python train.py --num_hidden_layers=11 --hidden_size=768 --num_attention_heads=8 --num_key_value_heads=8 --head_dim=96 --intermediate_size=3072 --vocab_size=17143 --hidden_act="gelu" --norm="layernorm" --norm_place="pre" --norm_eps=1e-06 --positions="learned+rope" --rope_theta=10000.0 --rope_fraction=1.0 --qk_norm=true --attn_scale=0.102 --bias="none" --tie_word_embeddings=true --parallel_block=false --init="normal" --init_std_qkv=0.015 --init_std_o=0.0032 --init_std_up=0.015 --init_std_down=0.0032 --optimizer="cautious_adamw" --learning_rate=0.000683 --beta1=0.95 --beta2=0.99 --weight_decay=0.28 --lr_head=0.00901 --max_grad_norm=0.5 --warmup_steps=594 --schedule="cos" --final_lr_fraction=0.0 --batch_tokens=262144 --max_seq_len=1024 --doc_mask=true --z_loss=1e-05 --train_tokens=1363000000 --max_steps=5200 --dataset="wikipedia_en"
Each number is 128 + 24 x the weight over its row's rms, rounded and kept within 0 to 255. Layers, rows and columns count from 0. Numbers have three digits each. The size before them is the row's rms in percent of the matrix's.

# layer 8 MLP up, 3072x768, rms 0.0228, rows 2014-2086, columns 384-479
104:143146129111104158118141143083131106120106159167144138121119117121116119156122111117134120136147148084118118150110160137150131151112138156148103093141100119123133117109126099116123170134132108135103094130093136102148121138138187139142143140113159114139100167150102101133101140108127153170
098:174104137155061131098101124150145148104125144138131095146133106166117074139123139160149155129168106086138120126126098112107114146122162142146102151118113124117109143081087114113086091135135186130152121080117169091148152151120115097124130149162125140111162108119138130124127134127132154131
106:135137145149124135125111126104125183115116102123113134099133145142187131141167163145125162132107114114136099103120093157148125111101147091132139096154103139118117146127120095140099117107152181153093119107106151137099130111141148090092141150135113116079126153140147159131120143135104114125
101:106136110105138107122105139121172139144111121126077135124135153163104157112089117149133093146139139116136123139135087157115101155142137089141136134121121139140147124129130119107111129169154104098117150128112133132188128140155116087141108143129133109142102117143125115132152120131109134146
100:123153135126107115104181098142126088102131103151133137104113160109137142122115140106135163119119136172146145130128159165156114137122156121162156157164113135137145136085082114129097207153141101127107112132094122136113160090148105158125139115169167126083119124157154155145119163106158091110
102:124122132173137122109097097104119105138146133118142126155133127126178118151153133170124138112170145121139122117141104113123078126117128151103153173125115163119134130118132132131145151125143113131143097117098123154154135154131110144103116126138139115110148138122132114116157135140115150160
093:136142131138178097110149112113143128142132119132157106135125103153113129123137099124173177127093140120110107093119083140137136139147144116112128099137120157125146136129132128097070138129124130182096108154113138116179168103097135099120149157121136105138132092118156094141148148153120140124
100:168124145074090152104087117113155174141108153139070157172133140123144136128135147113167141115141117131127114129110114117139157126151163170088127115154079127114110130107124147096142128144148120113162111094110141119148171127130141149100108102148139163131121094126113158127090141148142141088
099:146110144104141128106124138131140155182121090141107199098136156139147147144158141148124147124098138129150131125105165129138138158170128142103160113147125187138157138105126136147106130122135119114172127139136136109112101114134168111121143112138122176137114145145111139144123096126172124120
102:116125152105115128148128121043141152120155159116137122117166096125176107173106136138152153152149156160134108089114168088108105121134131106155123159156120143079130114083163145148132123167156093143147149124130131124098160066154148136160125129118149086177126121120128140117150136132155118061
101:147100110130179102156160135117156083137122109128122121134145123160134114116132163121144167153117096146118071088100191127175087117120164118133129141135121104119120128113119189111104134163157094117170077129132142131116161148142089139135100106138142106156137144100123124139122139220122137140
097:160128141094138178120097167163136161126146136127092103109125135144122161117158078129165140101070132117157137141070111140178127130146114098149157134164145123092159108123125095117100098113169118164119139147117138139119181137087146117131151140098150106085116104155155110107118111123175122125
100:129135128101120198196132131130143142104096111131145129137129103147104114102151142141115158131089113123113054148139168122167138130146165113167109103123143116112113184100152152107142156122143130109113137142139143180153122105126127129120151130136191133131156154167118110138160118129140146132
099:134154128171089116161139121054163128111136130160109100087143113141139111092123160116127140133145133150099125163158130140139045108172149065144138139127165127099152125130135131119114133134121106102103139114134145100151106103160105098109126109147163139125104139143147141115150129157118105118
098:095096149108147122113110109135112141113092099138114089129138124161119120129089103100149117182146123127125131145131140139158116158149112148123128110100132136099139143083154175091180161104172111095120157117162143122109151147139151140127112125115136144166097118147111113115140142131100115110
102:119132119124081097138109110123133122138120109128134108098117097161163096122096099128129103126143152165137109138114138129163108138129125119129118109144091137120155099115154162153171135170122147112148088134129137141133120124122138098118106111121126147136155120150093175105133147178077156108
099:143075198158130092146102160110128135161109131138099131124110157099101110139112121146157122158094127144138121105120147099138128134100121124154119130103103156076141115150136126090150134168168132163083171110106139121113109156134171109101167112128182137059101119118119106116133098140165190175
099:125135112150129101134125154129130134170144102133102103101096088118143128147098152163108160162108137120078131155125148150105147147115121131125131125127135135141129158134112150150149123124156141102147111151129100109099106131145163132151137110139113131123110105133120143134104154159124122139
099:139139150115087147125122131094170075130153153113132106165139123176112134116106147137121147164109150137159140188119128177153120141116141134087133116136138141151172116103147120124140160092141140131119130168128145123161120121107125161145152156157122102139179117161119111145136145132126095104
099:154122093137121129105132122147136143083121158143136107112152127149114167125119115132102096124170098132147119151166094129123143138096110141157135142141097156163126130101113120133150151137133087093104152152118132131122180112127139133126103137141110120124112101121111147138131153118137119142
102:106145161167156160161139107115174136134124088119120132093063171127146184132111119131112135124141135138126078171122176125145144163109143126129147141126104086105098152157167128116135133143152114091151107145141113153146140138138123092147141138152159121104113106100128130141128097162146121087
104:136111150141136124087128115119133109151163162126103130105108147179180220119139138104136150125147123160163095131152110135122093138123098106091137144131124135149108123134132119147159118137175170141123131125153126094136117103120169113128125129162124086122135136125123108150114086103124125115
108:140096096095140125128139159150148141146087118197130132139130176095103181127140139145122142144155149162124110154144098172153130167094118130149163108113124085147158147125135148139106157145136135142159126099150144119127100117129105131135180158138147103095184115143125135128167153119195146114
098:124142144157115159111131104164188130104137113141139138153111139118117104120114181188133150176113149111132088150142140129091124129136123123109124161157087135135140127147106147135157128111126124157142112132125131154159108122160154134119130149105095062172105077141130141101142141115115166116
102:101165111121092152126118142127134145136079129103168165121097146104105118125112138089136138187120116078168108143130138158132144099135193143131129134154114160151132114088105130150154162156106111110117128119128149050136138093120193092127158095157138067134127118150098134085116090104140136080
094:109145104107110136126179101138127087135099103124140141143160164113166101163124147169140103169142135126133099123139135131151124108127164139133128140169154099157133132079127171136161097110127106122131153143124148165136119131147146117128070139144083106143137125153141108107097118124159118128
108:136107126172145092135137174155140160103099135165083116127108141164146164133108185139127131098097151123091094137152143127129169088138140144069138127139105153115146110091152159132100178117152174131166140134117101164144140114167157071138140139074140137112119099150142122184133149113132161139
101:102164117120149102124106139136180125107114174142127082185110103116148094124081095155117153145109145123112136155150145135120150137152148155099123145131127113129092142119116142116125123103160127127116095085127099152150156116124134145086147126141116119102170123154080090126134135119116133121
101:091118158160118146141205123104127116122126173152116087136124125122093126128106092154121148134142143139163135106125131158141157174100087087114128096122149156072130118139128144163123161145136141117122111134122151174134111124135130121107162145127150134128103074155127153148181136133160159106
098:150112092110089104184134145134135140127092185155095134055108141145130161183108150144124148147151113129134147134126165150131167115113123128099147097139111111113131101103119149126115126147149087070141141169113133136105097125151096129137125127146120078161126102134112131125119119154131151110
103:131144123172144152129123065125154151150127158114125158133131142144146106132134134107153116089172135126117126119139147107160119117112118117129118127112117128123131146103104169129080117162126154157116147150126189153148161120117157164152139113153154170138108139121136113125117147129103085062
111:177131108149111123131126138066132119121096138133150131132106144155145116117114180105167155078152123130087123126158109165147155104099067141125120141140067121151126147074120098118143167075144099134111147134098164103128107136171119089119151147134118151141110128144142149118108138169114138086
099:132089126157177131136145112122116147109092150129150159113141157143129149155107156157133135140141178083081167105149139108151140122196121134137109129127091142108164142133120109141099115106114159107137123142169125103096113149138163128122127131121081120128085114152130113085137118113094113133
100:144170089147143130128131096082191123138140143131147119074132175165156080127095092135120099153157126161146133155175130125166131101149129113114131110152110136150117095146094128113130165150102161109125110159100141104104155111111151150107112158147125114134131115142130157131098097159137117161
097:172144148101143132161119143129147126157172138107159114093162096104117114145089128150096099147079118119133124140122117127104099156144119135115113155161099114126143109122141121123120119125094086135084130133099174117112136104115122108102133125184156132143161095128136101105129182171140104101
102:128128174128095125111143101101133127157122109104152103125152140124135125164112140114114159149108126127158137127064106112123131130127154131148116136117076072109176091112135158097115159138084132136140171101106118118127126096194144161144172139103117116135142105142127136116157128140148118154
097:160131080111131087108142132104109126131172130152140146137139158136129135125133127118087145137167098094119122142171135138134132139129137142134126090133114175114127141128101138134146090156149145132121153131130148134122133115089149133111114140125133163177110133123106118104182132153132090153
107:132106134104096137155172119100157108128117112122058150108155144115131143136105166155119120123115164106156135135128150148137154128108112126100108125156102131145121163130106141108153134102119160108129100121133144160131133097141115110118134115133148120165122141152096143127146162150116153149
100:105134176154146117137141083133139115148130148117089117124152147114121126114136144156125115100094155128132150163136156075138104110087129058149159113206141124102095109090109101162084130153150161143172091108154129119145131138123122159136166122198129153178128111128153113110110124108156133077
100:141139178137150137126125124111141139135128141126146135108129118122074150116138092141124098133118115095161119146076131129153128134124103112125116115129121139096134093141131154077127166140132134124123152110135162099111160147158097122154125102149124125125165139124113139096142125173111152105
101:169113111149129116125139097133128122153093137164130111117108123118163166135116167099145104148122121126153148123127134177166084131147138131158145115118114158167123102112141137096119139131158129095103083147125145132135155090131178133164109143149119162133142142132168147114173128119119121118
102:169100152143160117156137122163132115142115121137143157148125122133115125150091123157133111124110095119125168136086141118168161100148165149133150165118130112099112117154147113109142133119153086189108121077135135103167119139161122070114182152113152091133144129114145097129126143083137127116
101:166131142149108129120153153132135162106136121154140145149134139119145172138085176130093133107124154146161157158142127156169172168098139124097144117112107161149143140130139149129129151124103158133110128131152126132143153116102137104131154109125152122137124119177143151145167139171111161112
097:129137152122144133169132169101151116123118127112149100174103164174172135107120115125116133126144090118100155152129179138150152141077127137171126124116132129150109132131119150146104154153149121129181172090137153112117150092158102078120108100144130075171117098140113158162140137134096111116
096:119111145070150143155096123076117167118130164109102101157123154143118090115112121111132133127127096112118101101122140104143152159110143117084119144123124113146136165132121129145104150122165108139143127148153154142174134144132139102108120105126116125147120141173113139097130128124103077081
099:135147137142102123107157094105123094109109133117116129125106136110142125170140155113120102168130102138102076129135129099147091118126123150095158153141134176141114143121124104145138125110116118133124134131109121123140139147124118154071113145127192111120126091172127102125147111107144121093
100:157142113122096110121103128130118137146101163130129136165139107110150108111134154158120124121130154105089167130111092080149138142141128139077162145144094130168101156110106140077107143138175118143104143146085115165105118109122148095087094096160090160088104126148129095142122138097155138121
097:094163134112119124120163177110099163152147139138129135123109149131133110114154139119135172141150098122130153164131129109110145133135126148118129076111131131096134106123153139168165071161162134120133131090112114133136114136135138094128115140127152100156082143131145135111105090122192116071
098:112110099166101124187156178107105051147142137125132093143087120120139111118084154141102133140140161152108130133084077136160111155118094139175126101122106134140150149114182106080126178099138104125130126137143136176134140112136077138106105093163138105177137141159112131134111116109106155138
097:139107114112159117135105093107132147065139162125096149161110142097120150122086113153148098108128131088123120149179090104156096152119071078101171148143114158131147145115124096118108140170112105113112112088130146144116156140133099125089140167115146129155103111148131135149107165111159139135
094:178135134124124133094153110121138120122142115139152130119171133118158156143136159172065134170076150169131115112132137089140126075163139146115189096159137125177128150102136120134123122125168140150118106139130106096158146084120146107154114126145123134148128138122160127126166123141135090141
097:107123114123124105109166108160139143107142161128104150123141113203172164126113162127080096096092115119154084126121144108134143128135152133112140172108094159127125121104140137125120134144154101133121121141198148135102136080170141087136161115127164124107164099137138127123157099140146113125
102:137126129090129150156120208154158115153077159133112125095117125143096130120094132124151122107142110135089098181089129122104105162118109114154159116105123113128144150100126112132115122103140138125155112122100142100136139164139098141142124111139123170169086128124133078124143128138119127141
104:185134151116142131130125164129108105110116150118111126161144126142153138147144116120105110142095112129102122203089122131169117138129168134118148134124112179102158171140094164093110145114120105129097094100161142142135125138130118130130144141192106150126114131137129131131169144153132093119
104:138138090123145134092133142116152152159116127118108144144140144146140130127102180138119122165149123144109147120159130154209152155061127082118117092137091108151118146108144098121118128107134092096080139106117133106143124137101089137113132145120131138119097115127144131092144091154154134110
101:095055151120088121112101125129118145111107131146147143151117087149147141162111135139133150130109137146109090109104123091129107103115147113151136116152135165142122138125132188114103157133117099112168079129120129131144148065139127117144124117139144122117128151153155121146113164139103118109
100:126097114163128154185146068107148131122134147134104103120150134109154127172119118152130121167128154103119065099113120146149125130123116148109078142127136144146107117101094141082108145132114070127126150106082136138149101161096156100157138122159133131175113183144123146117111123122114142110
113:094129113128164125101116150134129187140123162128113102095124150172166084133139140128122114138131081133136078127124136126137131113115163108123145133128111136148159113066123130126098152184101116066132084103106130093144151091153151130144146145124121100147132142153120149154152112102131156110
105:124135135131144122158132167106114151119129107163136170123120095123124086132102144101094115146077130146143109188107133142192109133134154132110123107135113133163168087157104148153091105190145128186141137130133130094147160126107135120112094123181118154139135124170148118107110158131080119152
100:118127143132102123144155108074129128113108140135141092141120141136099139096158142126130150134130117132139092116120115101113127184101105114113130136128120088128139136054109125093108137169137118154136143123156161120131126117142147157122128116169170140157133135110115125133155119113158115118
100:149125108113097103118093155115144158135116132172132065096161160164112152139144170116093135097143110092139132148119120124160154084097089142151113131191112147132102105142103126120110097164132085118104094112117179154137151112123139135120144137142144120084129114153152128189141123137124135131
095:123138088100146117126155133089114138104105126116130109137165164127085130129102135127099142129140122190118161092118123093138110118097083145121115103100152132103111161106172142111181147168116135104147151145127129127146165121145079150079166153118173097125135129147122080085103136140127111129
098:133153156111108109124152162080175137096114138122128146132122128125150166169135149114148152131129139092141124119126142080148098140080135140144135139146110135163130128136079123157140108182147139156097135136135156111101150096136126083160132113133126103088147150118153082116086158132086108123
098:113118170116103148097150142135119149100125120134102141143150132148099147160109152132177162096135155095176109113146116098158150108153105149123134125105147153154144114128091094134140105157117104097135148138152178125104144130088127134135165133127126144132102143133133154143090142146150112114
101:139106143162105090150125097130113097111121126147103132123113182114166112119096126141084106086134143133112069095111120150161087108077120103106119085128101133121128103131129134128167133140140108152064115131119168117134133111151140122138148142114128147116128121126153161154153097110118124160
101:097145135138114139140118169082144103107082133104100107130132114100137109156107142103149154137140137168097119115128147101158090172130170127113126105130097134130179141153120108135118130145126111134076127138127134158142130147117161115135113090130180164095124170157118141084125142129102115150
096:108119117085150118062118129146097123134117173119070124121142113127090187106146123146124122114184133161134134153156122110143117099155094132166110118176105168091114129140104111095143110165141157133124139064157135117118156075111111120103104158134153115128158142110139102144091171126147124090
104:132156096103107151111095126101091144137106128142164149159121099137154110140140162125107140142143189160104138132120132105164072173127097118145147140081101121120141143130134159131125146111158119133118082110095151139149158072126128115092096142114142082135142086126127131150109158113152139158
104:135117151143076172127146138135155115160103183141150240141118149156115145125132191144134164113135137137123107153136117123114093128109133092141122095111105152138132119123102139119114167174144136158154106093100142136157131101119142143091148138109132106140111143156129132185167116137118146105
101:137097151119091164107123164138128129144105093125090099125160100093176165166125112113126110127131151153139132115048152166110115126124138126138120147166120160147138156118092097146085089122141170110138142108103105162136154108111113134137135147118141153106103148159146117118140145155106159156
097:107109096128142189113154161082088111128132146161140126122165111125154108117080131170152158110107174128105105104113147153142112087094148123104123068106143095125142141105103146135136144128134097104123147174100154127108119124137154108119119091133118144166113133138121144120110161147132124078
108:119153107103108164180146117097153140125093123138120138146111116135143122130127137137129116109102164116153112147093124150114132142120140139126133136124128158141160157099113130149142162173132118134142140099107154122124133106151140115127101174142144137128112129144162089150093105168160129158
101:087127133158140108147140145104153107135136126121137132135140124158128138112111122123085140087159119154114102112164101111167153101155124150110141085137122092169091118136115103122157121147121111106135111157126121125133147131159129093115109146122139119135108121193075150144150101109110146155
# layer 8 MLP down (transposed), 3072x768, rms 0.0165, rows 2014-2085, columns 384-479
098:145153093126125123128130120148173134116118107108079152106138162144121127128047151110130125086117113193160152101127064163114141105119106117130170100106167097089124130117167113136138102125112127133113135111133119138158101147100124132112116141125117091097143147112126165113150179117128124161
102:168141123084158112071108107123130174190131148155174111137134099138105114137160084104155151180119152147116137126157139144121146138163114127131173146113171128147138116127100139099151156112155105118095143134144121094172079126118157141142101127128127113129162169167128122145074169134162095126
104:107111106129144133145131121085133123126159111108113147109145119057110113135037100140156110106132088097135087094126161156105085135159135124120156107144121150158127082120133137159155168137123186154134158161113131120084135136076126129148129117117151124113097104159128122115141166079146131134
101:126133171131137144075127130135100145107135114127138139118099080165132099155100086135143116144125121132108120153096168052098151135130099152139139119127106136136128131122111110107128074133135146133120115111110103127150083163152107142125145149123116154139169140099135124127101139103137123159
102:143127134121131167116125156079147154125120171142129108124185129098113152157119085106178133116143146117140137183135181114136118113133145124117145133142134112095120113149095098135131083171109132143136115114131140086109116141136149133127118144139116121136116094172081138096120134106110156187
109:136159089109136112106144132146124144140145122112139098123137096152116135121122132131096107113157113128101103160117145124158106140171140119103150117154099154151105117160132126110134141171125121152179138104096139133144181109117144165079127088113097136112153145134116136082105146117110109097
102:140123103125143107130108092110101126120128095161064137101152114084144113108136117114125120133154128138122096127159105114101108116109122109155128149103115144193143116168115130162134118094145090137110144124140163121097128112162169173134096116101074111152122113128120101123121135107129103128
101:115139161109139145137162157152099113113120080133137137091134130131140130128150120136135134108107115136132149115123134119112132142076167096163149127131196160123150124120108101134090123175077102146150101140145128143099102131079095108154127139128115125124121128151131085109094133148104109168
089:139118126113103106177162154109077122119098124122190123169119150143128125105143150121126100134094126135126132118089096132100158094104180142095105079133125143157113118118139133080090106120114129097119136093123174164126121157088128115114084122097157153100090112171129139126154122143100124156
105:128151088124153099128157115116137147117083132135126137129138140126137145107137098122181147151123146111109124139101147130111141126125166162132142131163092111123095151134148120130120142153124101088120102140088152099127130129102091126090161159120173169153094119164083101126116129151131163141
102:112142124159120150160154122137093103116117127155098123116123074092132125148133135110156096082098091121136131119106125129144147145098166110125124130126155130138094111098169108109123116127152106124178118138126157131105160140131128082106168099130107129129083171122112109113126135105142124068
103:082121104163121079121116099113140086180098089116102141170130137159111151104097157113088130132157104141096102081101152154127094148108129152115133162095158129129143123153088115182110139125146147132094116124137128169110135140163148129124098099086096139171140119106159102173091145164108132114
101:093117133139113093093141161115121152164093135147106109142136170100159157115104126160109119107116164157172114120129077134121088149152107151115152123116112168161146138139130114081114125136114130110140120102108154105083152117129137135125095128088106098121124095122105134134130172117114130128
105:115116123137147126153159109099116152138142152149140123095140173163126090150128134104107118099142165117113120104136145144133133133176130133134144079122161136092124127114118111114121141162153123121151119168112107134142154099119124099105147122098124109132157124126151114152090093149119147132
108:110151134120135103128132103132122149174147185123137139116108160108157117128140164105161140148139131130179138098110116122099163165152166131119120097135144133151143154105097113134115096127143144097118113152105123166142103140149100131147106124108173135140174129121126136136157135155175113131
080:133111106104170132092122146145119144129110132094106126139151055109107124134119134101136098124166137143088108099104120144141154120107114153149134161156154118122148113171100100136111097113088119130136117183106110091100104137099110132110141117131112095108119121154122133121118155099142148114
097:158132100114139146125157092092138128148134136174069149134121112148140123167124148133138149135129136107140155111109123085111107127121130126160094060131119130102099096101145063162100136111149118131115128158083105134101120118147109184090107141149110142112123146118140139132112141125112077107
103:158097158159125108132128122147140153116134138102144146110105120119114094152132098138168136158120156146143157153102121146090146110084153119092138141136090140117161152126160150127174149118128137125146118149139138132164099094110178140141124152151138130129156105120102136110131122130133123160
100:147096130119123107098132123129093135118141144195098134079143161149157130123130123162147115143060105134123102105128135119115147147106111143131174185119120131145131121171132104091128127090131153119102147101099119142163122138132160126112124115111101119104155100093136121177152099107119106145
102:165086109115129124143110144156128110112086119127137143125130120079132127127128146167118151156146122157128140133105109074158136107120134130086129124153146139101119117105143141118126111126155118172127116148117134161147108130148121148125133128145150166145084149167131087123108130130148103094
101:125168067110085122083163086105111178110127133130156108128130098156134114099126128130132113158129135133143092107102121098064170105112124148169118135135094160152118137102062127069118119095139100105150134144174137111121141142125115116172186067077114142092115122105109130158107124124132108132
105:144141172110144119114161132149130095131089152097129139142164150134122094143106090154155154113102115127149123160087131130137105084118095116128132122135172136154165139134141102091135143119113198118164136132144125075144090159144086161141147145106139139104183122136113123125133114133135097101
101:114081112142140170128119146134122129138132145108141079086108133111133150147112166119142133094172120123143136139150178137122129141116137130117132130119130113121135087101134080129132088151140115095175158124113118139101157119116103126143178136076096138092143119132122149146112112135144139104
095:157155125157111116129108103171131133119140101132135101093120149161122126138149085112162173103137120091118126140123168089126078097108119167148102116139147157140161110127112168109086138094099145159134128126097136119141132122129114146131160092081088108130122129103154135158145136138118132116
100:121170126125143139140145087163099116139144170115072134088132130143140132151130151128102120079129169195128165121138155147110118144090124121106131127105116082091120128134137127113100099170121103136121122122096108140111153131129100126148098108084127130133105107150128131161112141135155149103
099:136124126124108115117105169123117097132134160163124135118108112126088107111102142122128089094142097135166143138101126135127125157098115105112147126135097141126155135188135116161134151120160135134100139109138140102159193134119146134145169155152167132134154129134097149145168088086091095098
105:149112118118148117089154099138128172168119121147120119126106143112121101057125144121126130125153135123136179135134131152117167135100086141113164121126123121125132172141105148119118116136145133132093116081115134127134159158160118172126156108138113147104145161087143143119102131133155143155
100:141143111117153098099119073097097170120134126156149098133105114081146096139167142112120079159112133130132141136151133113125105090140169125141138109156115146125122135120084121115130171126134148108128162119177130092133109139163132123153138100135090124170095106127181088138140139146105128132
103:109111102105132148111103133143171155137080070146102116123156161126116151134129148130152145125132157117132102134137131079088138088139139145156102131112097130126123137113167122138138127139116105159133139107143096087083149162117137098134156122134115124151143138115145120118155125114108087126
093:131125146111105124151143140133126093111115165110125116182098089123130121121078148112088124114139122136111145097171109094103139127143120136132095175155119137122120175118126170112127082161131105125128134144125162138151121121124172077097099123101113156146159098103101106091097127118121126112
107:127096117106165156136154145093157117112174135100129113158159132147151171158153099118101145073111155139119110154144126111140084127100127157129131096125119142108143131136131051153147113132150128137162098178135139100162094110120123134146100130134109102155116151125164115111140108148126182153
108:105094152139137148129125112105097169121105148167121110100098131113136074086134114090093167148154097123134097158122112129145126151126159125166135125127160170140108133134099091098153164120097108100071113120127171124129109117141126131112131150130143164129130090126123108119141130165155100099
098:091113146120094141131114142125126116141159133092121088115138114123109121113110107133134137140075132101130166107129109142130105157140145166133112152147162158168120133126137119091115114123110125112142126153102160163187153136127129122134134153139112186160111126129146122120087093153121143114
088:179127118153159140177108113120158126129138188128157127117118116110145132162141119121127115113115138158122086136140131088160119127113126143083140140148160162090131079133135164122113102163105164124119134121155122110120141132131128115145111071111142109112113122134134154112138159181137093137
090:113119107149126138130107115143171092100090100094124149117112174065178103099161118120139149092121094111117108074140115145149107123128114137096113130120117120105124145086129102139169140157137090169146113096134112134136136114139115178150155171152118135125134151108177124127128082115160125116
102:115106145101173146134104162125099141172157179136102118100113127119127131134168163114085096123171124133156106133107122165114128154126154102128148106136113162094121127111156137163147130129124114077167074142117121132141126146121133156130128127152140108132145103062141113108096145142157129116
104:122124123119140135142129115149101121115140125111138128132145141097130115100129132123127143161114081125155095128077103105137084139120134137134135121126096143178160151160139114136138164130113131148124088124156124144122121096150128118138144126162118068130122160121152095137111094142121111096
096:128120160162121117125131143122135145164111176092090141086134152101111096159108114118154143136121123153102129135102125102148124094121087086151158080156114110110117094166144115157174096124132091123100100116119141138130138147112118175128085154114091089123096109105100105144097143181127094141
096:121120125123108098093134121162114122092132120117123113153119127145144173179120148112184112113135119138096137130104100136152110143138139119150158147157093155105135134132157129090133131131093107112134140114111142149161141179128132141162153170121126139152083137165126102136125144109132152165
099:145148095097141103115101151127077107116113145112108130184124112139133136157131120082143137120136102100099116115085110102136138138155126071088137184136136113140173110132161140110138110134138135172144120154120113140106106129122082163126125154072178135154098172101168131133132121102085138113
101:164174123135148121115143109147126114100090137142099127188164101138151139109093127102116108140152114108156107105118117096174094185133116123106080144133117139093149148133109135182124122076146161124127116127116172144144119106158129127102133090095141107137103146111119126127093147109107108102
101:103122170119120147080094104101135153147121150120148146142115141081130081098146147185112147096123161151102105161128102148105156078122095128150119094122112136167147131129127145170141093119109139096105132130144095110093130128101102139139132120130111170153116104163145153145157132112136124133
099:121154139143066177177142096124098132124118136170063120093114171122084124143118081127148114116140128149144132163147148133157100121129107125115105117086118110096129137124109143100141109106115166117152112140124122102126190108093142113140110188117127097116103139092124156123169133116129159141
103:132154149125100122131158089117096136135130078133102111143147130120105113184118117146132125128078120136101109152126123131088124102152112136103144152170117168123145154130150107131148107146116095118108114134159096092148073119100114152088143174152145131090133187136157081120101150110104149126
104:112131113173177118157141091142125112136123130096152136091120136107153089131142102137129097111100114122102111126147111109135132088135145147096079131104077152125166106143167115131108169187122126136136120123075156129129131148080158121143150170127181140082103163134126127140131118121151119111
102:130120109129116107167111167148159203157105146087161122103156150121113148082121130151141120135141129107119130112115097124120146144154111114156146089130077126089142122154151114145145142122125087148124115135147091107129137120105168125142100108181124149145155118118089090165089180122144119120
097:124105134169122205158084159096137144160149121143141139124100127134081155115151078122142127145138133141107093147134162146126132116138156099176160112155110167114119122120114141152116150105143117127160149151125154107139141120128120122104124160148120119117162114180125112124124141154097150123
100:170142133166114091104126123068126125115131155137104163135164072168169118129085111128088142159114096146150108121136094135144122152151101136160098175109094163175155144137112088105117209106097153110130108107163159124090113118144142166115111121142098119141119095133143114095116113098126061171
095:130144132121128096095126104097123118121141138124133155152120150112156104122129121117102117117121167153115116112153123147079147125150141097110102139124111151085139143152088119189133114117126138117157198092134109119157155147100139086163178135128095115096143126130135127125068161120121093114
100:091108095115113185117165124167136102123064117154106121168109153145140149097093095123159114128156124156123131126129137186092147105115123188144111126135108102131142150139164156125189119128113101183159138085144119155118135143114142126127143140118096122140134130145113111129120111102110117108
090:121161159129137157104111109160108121091103126095090140118131117116116131124134134118150120153144131131129149080154159148130128132118150090136142156125116111178149169090160106109154122099091151176101157102160113110162138162179155109079125172098121100132155117106098148099117155125142154158
097:143098109115186144123151117104099164121121116122126173088065112113135131135144134103121123132167150120127160135103155145134140129156167093130123113176131167134142129150150137102145106113157174165120132110118149117138146132099097177106159141127152132163132129122151125117135099108165119157
108:147127128102091157129132119135148164133109172092137134162135115150129130113115166169075126111094147123150109133122124121119128106151155133137109085170142114131132095087166116124106153130103150114127097117122123126124143102149138112145094152111145120150127197126132130160118160139141098100
093:142129167093137140118107150156122104109112165125077151093119107129109106155121140114125135127124115126131163113165097124129118138109123162137146132178163113084103116104123129108151148112156142110126119143122136154185139127131101154144123149125104120140111101105122132132146135123105115124
107:151110141129164128146114109155143079121107091131143159108160119142082151145146088145119117154136102082125142164133090106131128114128143183102171140102115115132132099162111142109145128127143155120118109100113120155117081129108107156141117175153112131146117123126129180098147159112145099156
099:149115144146159106133100130095128117136119162084138108127104094119138142154129107099146142143185143099117098128150171123085137139129147150101111109103167131100113085128099145110157146124135115143126160104107140139128127114153161112132101088108111111162087059119144163142116068148154165112
115:176151171093124070080088119125136138122088122154112131154138133153145080158139126116118093151138108148115128118107148101142116153127130107143151138154110112159142169116127078157182116110132185150102131140140140148123136096123114157153147149095119149147144130106113132154111126129154122149
119:105117171109122137119152118115142145096160132089130098134117159137166139087120110153135131160130101127134135138116123140137182120090169165137108103110144141154158128131110132121132114110132137168071059096107115121137151117142128101173110144122086167063106133106138158155127122108136142118
105:123152145142107121163125124133129109085152142075186085146156082099164222124174110157185113117138143126145140142119108111098160150135131083185124140113080090126118106140114149160133100140071068107149158135065123179135145146141125126097114131155129134117158112120125144106139124122148148142
098:180119108147131139115147141135128127145129117115068142127101138141165137123151147146094153078156132143114122158132169070135136137154121058157115132081166129087105097154148143188114116116102105133179117101150125114136147104141120136139161144135155149138095100115131137109099123131107128113
094:143163127122147101096188115123104122103116093138143164132145160090117163087137108104149109126118137085091143118139109137121128113155096135165143140150082131150112152158134104147136096098112122162127079165123162128127166115103112136122147112163104174119107138150139135114152105137137130096
106:106097125149119161098082121120131130100109103132147121116105135126162138116105136155112104143131102106116113131144144155125108132122144107139122152154152121151128142111103080107114185103120109122161094171099100136113169108122144108126127129160100133127182104111127080185130098116115108083
105:084113115119122114084113119125151098092100121147121094183088132110114153164102143155086097090096111111117110136157094114152133138126133110124140107154108128151141101121129128099156153112096106123166110101105119165113133137136134141080114120139132160117150106127136125113115119085131098142
101:138120132110143120156121109187153122129137132193145129119096107095129099131123125115119109093151103139136168111166133144153170123138121150143098142129120070162131121141107123108150133157046173115115156143109170120115122152077164139146142152125077127126135098096099110111132144117107131116
107:137138125175121133145139143155142143119146108168141140130169127112114132128143095146164157125145152140080149131119136110138120167140110134131182149075108145142136138147150152146135140141120091084170134132124086117134141104124105147150090164127144104174115141128140126134149147108127110079
108:120154147158128128153134098152095153115143101150145162132128129165099152108127123138110113098114140111121136101137127146111143106143106139158129102150115116105125113101145151134173098119111105156112126092112130132061127138107157111128098171135095105195118118086094102154125137142137117138
102:118107136126115174161128159108144149129121140119131107080151094131109172108064115148123131129139122151096103153145125078126117090146113100099112146168140077104135131119149162119124114077106119100139117128140125138136131112141140133130166176128142092108143124145092119137133107109104140145
103:123125142175061125178130145153154130086116090172102118150154144170143105093105134126131133103120107138136125144144128140186101111106117117145116136120103108134128097139105140151112119139131189169120138135132139178131145147162136110128109150174065098111124118130151158097182106173146144098
105:129087133104112147118102120096137085167143145063104135124181145124143107103109089092159103130087121119137113085141156128152136127095096102100111138080094100155100124169110127137161121127107129137129156136118161179143132143116117108158150120127121151123137139115175123110110181126143129110
099:131101094132103105112122090153108113120110110154131129130090081112126124110122129105116163104113128115119178116119117109141087149133114129123120115131114112135115139144131150125141150097135087132105152111165103129139126172117096100126171097131156125148130143141133124094135136135151165139
084:135136118151146102134134134137152123133154119144110075123145138123105117145139126068119132099156167100127166144112108135076154137113112158151129139156139173125155143120093109060115153102090127149090094145130131160061119139096139083134061120164154093102097103105117097118110154163098119143
100:139139130122134126108150146144130141159159132144121118153135163118124120096158072107127119157129087083139157116119092111161110140100105132104110143127104100112136112095100135166094151132122146131089171125110110119117130161104151146140129125169135182139092101138133141156112102140130139153